{"hidden_size": 128, "norm_eps": 1e-05, "lr_head": 0.00916, "warmup_steps": 200, "final_lr_fraction": 0.0}
Each number is 200 + 40 x the weight over its row's rms, rounded and kept within 0 to 999. Layers, rows and columns count from 0. The size before them is the row's rms in percent of the matrix's.

# gate: layer 4 MLP gate, 448x128, rms 0.268, rows 88-96, columns 0-127
# up: layer 4 MLP up, 448x128, rms 0.279, rows 88-95, columns 0-127
# down: layer 4 MLP down (transposed), 448x128, rms 0.137, rows 88-95, columns 0-127
gate88,091,206,221,242,287,165,219,174,191,185,185,187,197,174,221,243,215,207,242,248,249,134,251,274,190,232,252,207,197,236,177,202,123,209,212,154,198,141,175,177,261,175,217,214,198,153,129,123,149,228,179,205,186,82,237,216,228,284,177,193,262,162,187,114,172,135,233,189,242,196,152,160,229,221,196,197,289,211,223,216,228,238,170,221,166,210,195,156,184,228,219,213,167,181,145,232,232,222,135,186,188,247,194,185,116,187,244,170,139,233,159,178,208,222,180,215,254,199,173,128,153,243,173,170,227,148,200,118,270
up88,082,144,257,167,154,263,170,203,194,217,169,173,172,241,208,183,178,239,210,149,208,205,171,171,195,160,210,161,259,190,261,200,184,228,139,109,125,235,164,187,138,269,161,215,203,206,282,299,180,200,246,154,239,301,238,279,176,167,201,195,129,226,297,231,199,234,179,207,216,130,177,199,214,139,198,207,152,203,223,190,203,188,173,167,181,189,196,246,241,137,171,190,269,199,258,175,222,257,191,209,238,203,224,175,233,247,197,200,224,184,182,213,172,160,222,143,140,260,238,231,254,173,245,284,164,198,197,232,150
down88,095,204,163,237,220,230,314,230,213,139,193,177,196,239,212,206,241,220,215,235,177,205,244,180,193,214,180,203,209,250,188,170,170,188,219,177,188,174,182,188,322,169,129,174,207,250,210,145,232,191,164,297,130,160,251,144,277,197,252,209,283,165,186,206,190,139,219,255,210,179,270,205,243,175,166,186,278,207,196,164,222,209,228,192,169,220,149,142,201,181,199,187,223,176,153,211,195,206,231,181,219,152,283,227,215,163,222,208,218,228,136,172,209,183,92,195,161,156,150,197,175,125,243,159,256,183,204,111,254
gate89,106,229,263,145,150,207,189,239,213,141,172,210,159,183,159,180,191,214,184,197,214,187,201,163,202,267,240,215,206,199,205,165,196,238,207,158,163,192,235,211,145,214,233,302,144,286,258,162,238,253,212,219,236,194,219,216,184,211,196,181,201,234,156,228,291,218,242,223,131,203,217,197,179,198,122,282,107,195,165,133,213,157,178,184,102,206,176,135,196,228,217,227,136,210,259,142,207,232,209,253,187,186,206,218,178,255,259,128,194,185,159,135,177,225,145,204,231,253,249,182,247,166,235,246,183,253,144,187,277
up89,113,237,160,171,187,206,234,251,154,195,236,196,191,211,165,228,187,162,157,209,174,185,271,156,207,190,248,202,250,117,139,182,195,214,184,166,218,196,207,245,213,199,192,179,206,241,194,205,170,151,172,154,248,208,225,226,264,239,156,231,184,171,235,111,209,192,361,127,182,347,188,155,208,234,190,195,207,194,257,170,200,207,202,222,213,222,150,147,276,229,180,185,232,202,203,186,217,210,197,261,122,228,294,149,166,168,180,168,170,258,197,191,218,243,228,216,244,201,129,185,153,284,196,215,210,154,183,199,199
down89,111,197,254,251,201,218,225,190,206,191,200,241,196,257,247,196,237,222,187,222,196,201,186,203,146,188,230,207,228,240,261,180,176,263,166,236,208,238,193,156,148,257,194,163,222,254,184,273,198,155,117,170,189,228,203,245,147,190,188,185,226,156,183,187,194,212,139,168,217,194,127,154,230,226,199,161,145,308,257,175,230,173,196,254,243,288,209,197,187,184,70,250,282,176,225,163,179,244,182,122,186,152,210,101,265,183,205,225,170,127,190,212,266,165,159,258,199,182,195,220,216,156,247,242,189,207,219,202,257
gate90,104,188,180,195,186,193,184,219,260,216,110,196,200,98,132,182,268,238,132,239,145,221,105,125,178,170,243,211,222,211,139,159,229,170,134,142,279,191,232,185,254,179,217,188,140,211,133,170,273,196,208,307,244,205,202,163,183,172,234,207,196,180,236,184,217,158,193,186,226,214,166,206,174,192,215,146,107,169,173,192,197,183,177,157,168,258,233,271,194,264,197,202,259,169,270,216,191,162,245,158,234,197,151,206,206,214,146,202,211,187,216,248,157,216,149,270,212,185,195,236,224,181,192,232,187,170,212,267,250
up90,094,200,195,181,178,197,175,184,201,190,219,156,168,180,211,194,135,175,178,225,169,176,181,185,211,191,228,150,202,285,221,176,171,134,180,241,156,211,122,124,160,123,186,227,166,155,201,197,127,182,205,58,196,258,140,226,197,246,209,154,193,155,213,236,226,161,202,252,144,169,239,248,254,218,161,226,207,248,185,243,213,143,190,211,168,202,225,219,228,197,216,230,200,198,115,187,185,179,232,258,151,126,208,242,139,126,232,128,139,299,164,231,226,197,202,228,244,198,107,148,219,190,213,144,193,169,176,197,234
down90,095,214,203,236,191,242,236,236,42,235,227,278,149,182,260,264,186,209,175,170,284,177,189,141,139,244,161,201,167,142,196,236,135,193,192,241,246,219,132,235,193,201,204,199,293,166,225,198,236,180,197,137,262,199,223,204,152,240,142,173,263,253,201,210,236,215,213,188,253,179,244,152,151,177,155,170,178,216,233,237,206,245,129,205,214,166,123,196,185,190,212,219,161,204,203,184,195,216,168,189,182,212,270,161,153,198,230,218,134,187,177,268,175,251,210,199,291,204,209,202,200,185,123,198,227,208,159,223,244
gate91,107,184,246,155,209,163,180,202,230,149,178,224,185,127,223,160,263,206,166,189,232,258,247,184,159,242,291,225,226,241,204,182,197,215,183,267,163,185,227,235,143,263,190,220,141,256,211,177,183,268,207,124,183,137,208,175,155,180,187,186,216,206,199,186,290,236,171,203,226,260,163,225,215,235,238,235,238,249,186,132,224,175,213,153,234,151,161,248,235,205,266,132,222,164,166,254,212,214,176,196,143,229,274,228,211,160,257,224,205,122,115,245,155,113,242,263,236,232,210,188,186,195,146,200,222,152,210,206,137
up91,103,206,198,203,181,162,209,157,279,245,151,214,242,192,154,192,178,226,191,177,144,181,274,236,140,192,256,237,284,170,183,228,159,232,229,147,166,185,145,174,182,271,180,173,167,270,170,209,213,216,228,191,171,102,210,174,158,183,192,144,167,244,261,128,188,215,148,212,265,146,142,202,233,209,179,229,238,169,208,209,225,228,207,198,212,220,218,223,236,202,228,145,251,136,135,216,286,192,110,172,133,224,179,170,238,221,193,203,163,149,190,232,131,133,180,204,201,131,207,217,228,177,202,209,137,100,248,178,243
down91,103,203,231,179,259,196,238,189,153,191,207,153,227,206,181,238,146,142,190,188,184,228,177,264,183,274,239,214,174,185,213,177,223,201,223,149,221,149,179,262,175,198,198,136,174,196,157,230,203,177,214,239,168,145,210,93,198,223,222,258,151,237,205,239,159,181,246,230,199,209,137,185,198,208,120,211,128,141,234,86,216,146,287,222,253,95,210,250,215,175,254,225,260,194,180,217,235,259,215,211,204,219,193,198,209,216,265,282,321,188,200,174,213,218,229,232,178,204,205,118,233,169,173,220,212,229,170,175,178
gate92,100,139,179,249,207,187,136,273,197,188,192,253,169,173,180,234,280,157,190,256,332,213,224,216,149,269,217,177,242,125,126,167,270,211,264,177,188,164,237,206,201,246,194,209,168,205,133,257,240,172,221,156,177,165,211,199,229,291,223,189,220,212,204,129,234,235,164,210,272,204,201,193,143,189,282,238,129,255,191,200,241,192,238,178,185,194,186,216,255,225,234,158,194,189,205,202,164,199,187,187,176,120,183,146,218,236,206,166,175,178,164,214,195,209,219,226,251,118,184,231,151,145,205,150,115,206,198,211,225
up92,104,246,240,248,189,229,154,103,149,225,191,139,220,164,214,228,172,140,247,213,202,193,197,178,143,132,201,228,236,190,200,153,228,241,198,197,212,152,234,174,151,238,167,239,225,211,201,147,176,151,258,147,117,217,160,137,269,267,162,175,147,188,217,134,206,175,213,236,232,233,191,177,193,197,215,185,54,251,191,185,222,146,328,218,216,262,228,216,220,225,225,172,179,174,236,146,234,181,200,184,207,174,196,236,277,167,183,234,182,225,206,138,154,225,196,242,209,228,163,147,144,212,207,131,242,205,205,216,196
down92,099,255,152,214,221,153,166,175,203,171,184,221,120,204,114,237,167,254,181,208,146,165,198,215,216,192,220,234,222,111,208,176,117,177,240,212,180,116,147,199,221,217,206,207,106,167,201,242,174,276,178,209,255,212,191,276,227,182,180,206,239,183,211,215,161,155,194,225,179,174,212,186,177,144,181,193,253,181,220,179,210,187,143,193,276,253,233,175,220,214,52,210,249,244,158,223,171,223,203,106,214,198,200,218,206,178,179,203,151,159,133,256,289,217,155,181,178,244,186,279,196,188,180,247,245,215,187,234,171
gate93,098,241,197,211,175,192,163,137,202,148,221,145,197,139,281,211,272,178,200,182,174,204,227,256,142,166,244,218,187,180,221,245,196,233,227,208,215,233,223,271,188,191,149,168,143,224,235,234,174,211,223,153,175,156,203,235,170,159,185,214,166,124,198,164,222,195,110,287,190,205,247,153,175,238,185,215,239,156,240,208,235,265,231,159,215,236,170,159,255,210,246,238,221,284,213,241,161,228,271,142,176,246,176,243,201,223,249,225,119,243,185,187,136,159,139,221,145,203,250,215,205,253,146,170,205,200,232,192,319
up93,092,276,153,199,281,196,160,220,238,154,156,138,186,225,187,188,169,114,237,217,208,194,171,215,178,179,257,244,210,150,243,177,166,172,198,164,185,160,234,240,236,180,210,220,113,147,132,185,230,239,192,164,121,283,174,164,262,178,193,205,218,222,170,210,214,254,107,195,204,308,204,164,144,208,157,191,177,206,170,165,257,249,169,195,226,228,204,134,192,207,200,130,222,146,201,161,240,259,211,211,144,184,228,153,215,166,265,123,165,186,227,154,208,187,295,146,188,181,161,159,184,213,242,204,243,200,244,202,169
down93,096,256,206,240,125,219,202,82,151,248,178,196,153,228,169,265,150,209,204,165,231,231,262,181,197,183,192,236,201,282,264,148,190,262,215,167,124,244,159,230,200,182,241,173,238,207,167,240,162,225,243,172,143,227,138,166,212,277,165,200,145,126,222,212,283,205,241,194,255,162,216,226,213,139,213,230,227,230,189,200,206,188,231,141,232,148,233,126,238,185,227,198,244,264,197,242,156,186,156,207,182,186,235,156,182,199,210,239,265,228,226,143,223,170,207,183,211,132,158,219,188,173,223,168,110,238,217,187,263
gate94,094,203,289,257,195,241,218,185,253,200,240,152,163,216,225,123,178,150,184,203,202,217,233,250,218,218,112,196,183,158,258,221,184,243,243,271,185,183,197,210,135,152,203,172,163,216,166,163,239,229,209,225,223,207,173,208,222,249,216,191,200,213,291,185,194,208,197,236,236,201,151,254,123,212,178,195,184,154,220,154,191,157,229,230,182,161,281,285,237,215,254,227,191,142,137,240,155,169,212,258,147,106,187,146,181,189,147,107,261,191,197,155,196,240,228,255,207,154,211,165,247,255,141,254,198,167,156,162,219
up94,098,220,189,212,237,219,216,185,146,253,268,166,208,234,141,131,204,167,199,179,274,197,229,208,184,198,152,221,162,199,197,208,170,182,300,137,210,231,269,203,154,211,232,224,178,242,190,245,245,155,163,242,296,272,218,207,311,208,249,175,231,241,204,173,208,236,217,190,294,201,157,166,194,196,195,276,175,130,227,206,145,181,203,249,188,233,271,235,234,263,158,160,183,194,213,251,168,246,180,231,171,209,219,209,160,167,198,253,240,216,219,241,165,159,167,148,180,159,201,207,276,120,234,163,222,212,176,126,251
down94,098,162,257,170,248,183,162,198,198,195,226,234,232,253,286,229,183,217,159,264,256,276,193,181,235,208,214,274,200,163,175,189,229,218,181,218,219,208,177,190,160,231,195,150,283,272,176,178,196,239,299,225,288,195,157,213,211,217,289,258,211,225,261,204,212,274,152,304,201,237,224,261,186,173,187,237,178,153,197,172,209,213,184,222,220,216,182,187,279,223,178,183,193,172,172,201,164,168,194,227,166,209,191,196,193,253,224,204,173,203,178,103,240,119,172,248,156,165,168,200,166,232,137,299,198,243,209,199,262
gate95,101,222,103,258,187,188,209,121,130,223,174,164,161,182,217,286,215,199,198,219,213,243,225,208,230,68,173,186,226,150,249,149,221,178,164,200,196,184,209,181,156,229,191,200,230,222,182,166,247,241,185,186,158,157,184,252,242,242,211,213,249,229,183,175,205,220,217,222,187,148,224,232,231,236,256,194,168,137,226,224,198,167,146,199,106,182,217,160,244,268,230,222,204,219,242,200,230,178,226,188,249,234,231,227,161,259,112,150,312,143,202,187,131,253,280,206,204,252,232,189,221,203,208,176,157,126,213,238,221
up95,099,134,163,210,148,216,145,144,182,158,172,194,167,197,240,169,168,223,222,162,174,255,215,226,210,206,172,182,222,128,248,225,270,141,167,168,157,198,189,218,222,227,148,182,238,233,174,170,267,140,128,194,212,147,225,177,187,265,224,229,301,236,265,239,150,135,180,211,222,198,202,214,222,110,228,134,288,145,224,232,240,201,116,157,161,199,250,160,216,233,231,211,233,156,277,199,175,158,123,254,213,259,210,189,266,163,262,141,187,208,205,180,227,215,232,258,249,224,237,231,190,182,229,171,191,208,202,198,220
down95,103,188,241,204,221,181,172,293,222,185,201,132,250,225,161,237,172,127,179,154,274,230,171,177,212,199,197,239,136,204,161,173,194,250,258,188,224,181,208,224,209,151,269,235,159,123,242,219,181,153,212,145,180,143,286,208,180,232,147,175,146,224,200,224,232,269,160,192,197,164,247,164,176,308,191,242,196,266,167,211,229,219,227,188,177,207,157,200,191,239,222,129,230,178,253,255,159,270,200,144,257,173,193,151,210,225,166,180,167,242,222,216,159,173,138,168,252,197,169,148,204,206,174,302,167,266,209,156,182
gate96,107,181,176,192,222,207,199,236,165,161,261,245,153,200,187,162,250,239,147,166,169,198,204,195,244,242,191,209,268,249,170,167,120,199,180,140,242,131,181,199,210,243,213,141,238,191,234,159,182,236,186,251,172,183,174,203,170,187,228,210,279,159,215,150,168,285,207,169,246,197,159,207,207,198,269,201,121,196,296,189,173,136,177,163,158,182,160,251,211,252,204,270,175,216,159,244,164,194,229,196,218,187,215,289,175,219,167,262,217,161,189,203,178,206,159,173,203,140,300,301,209,239,263,169,265,190,242,273,183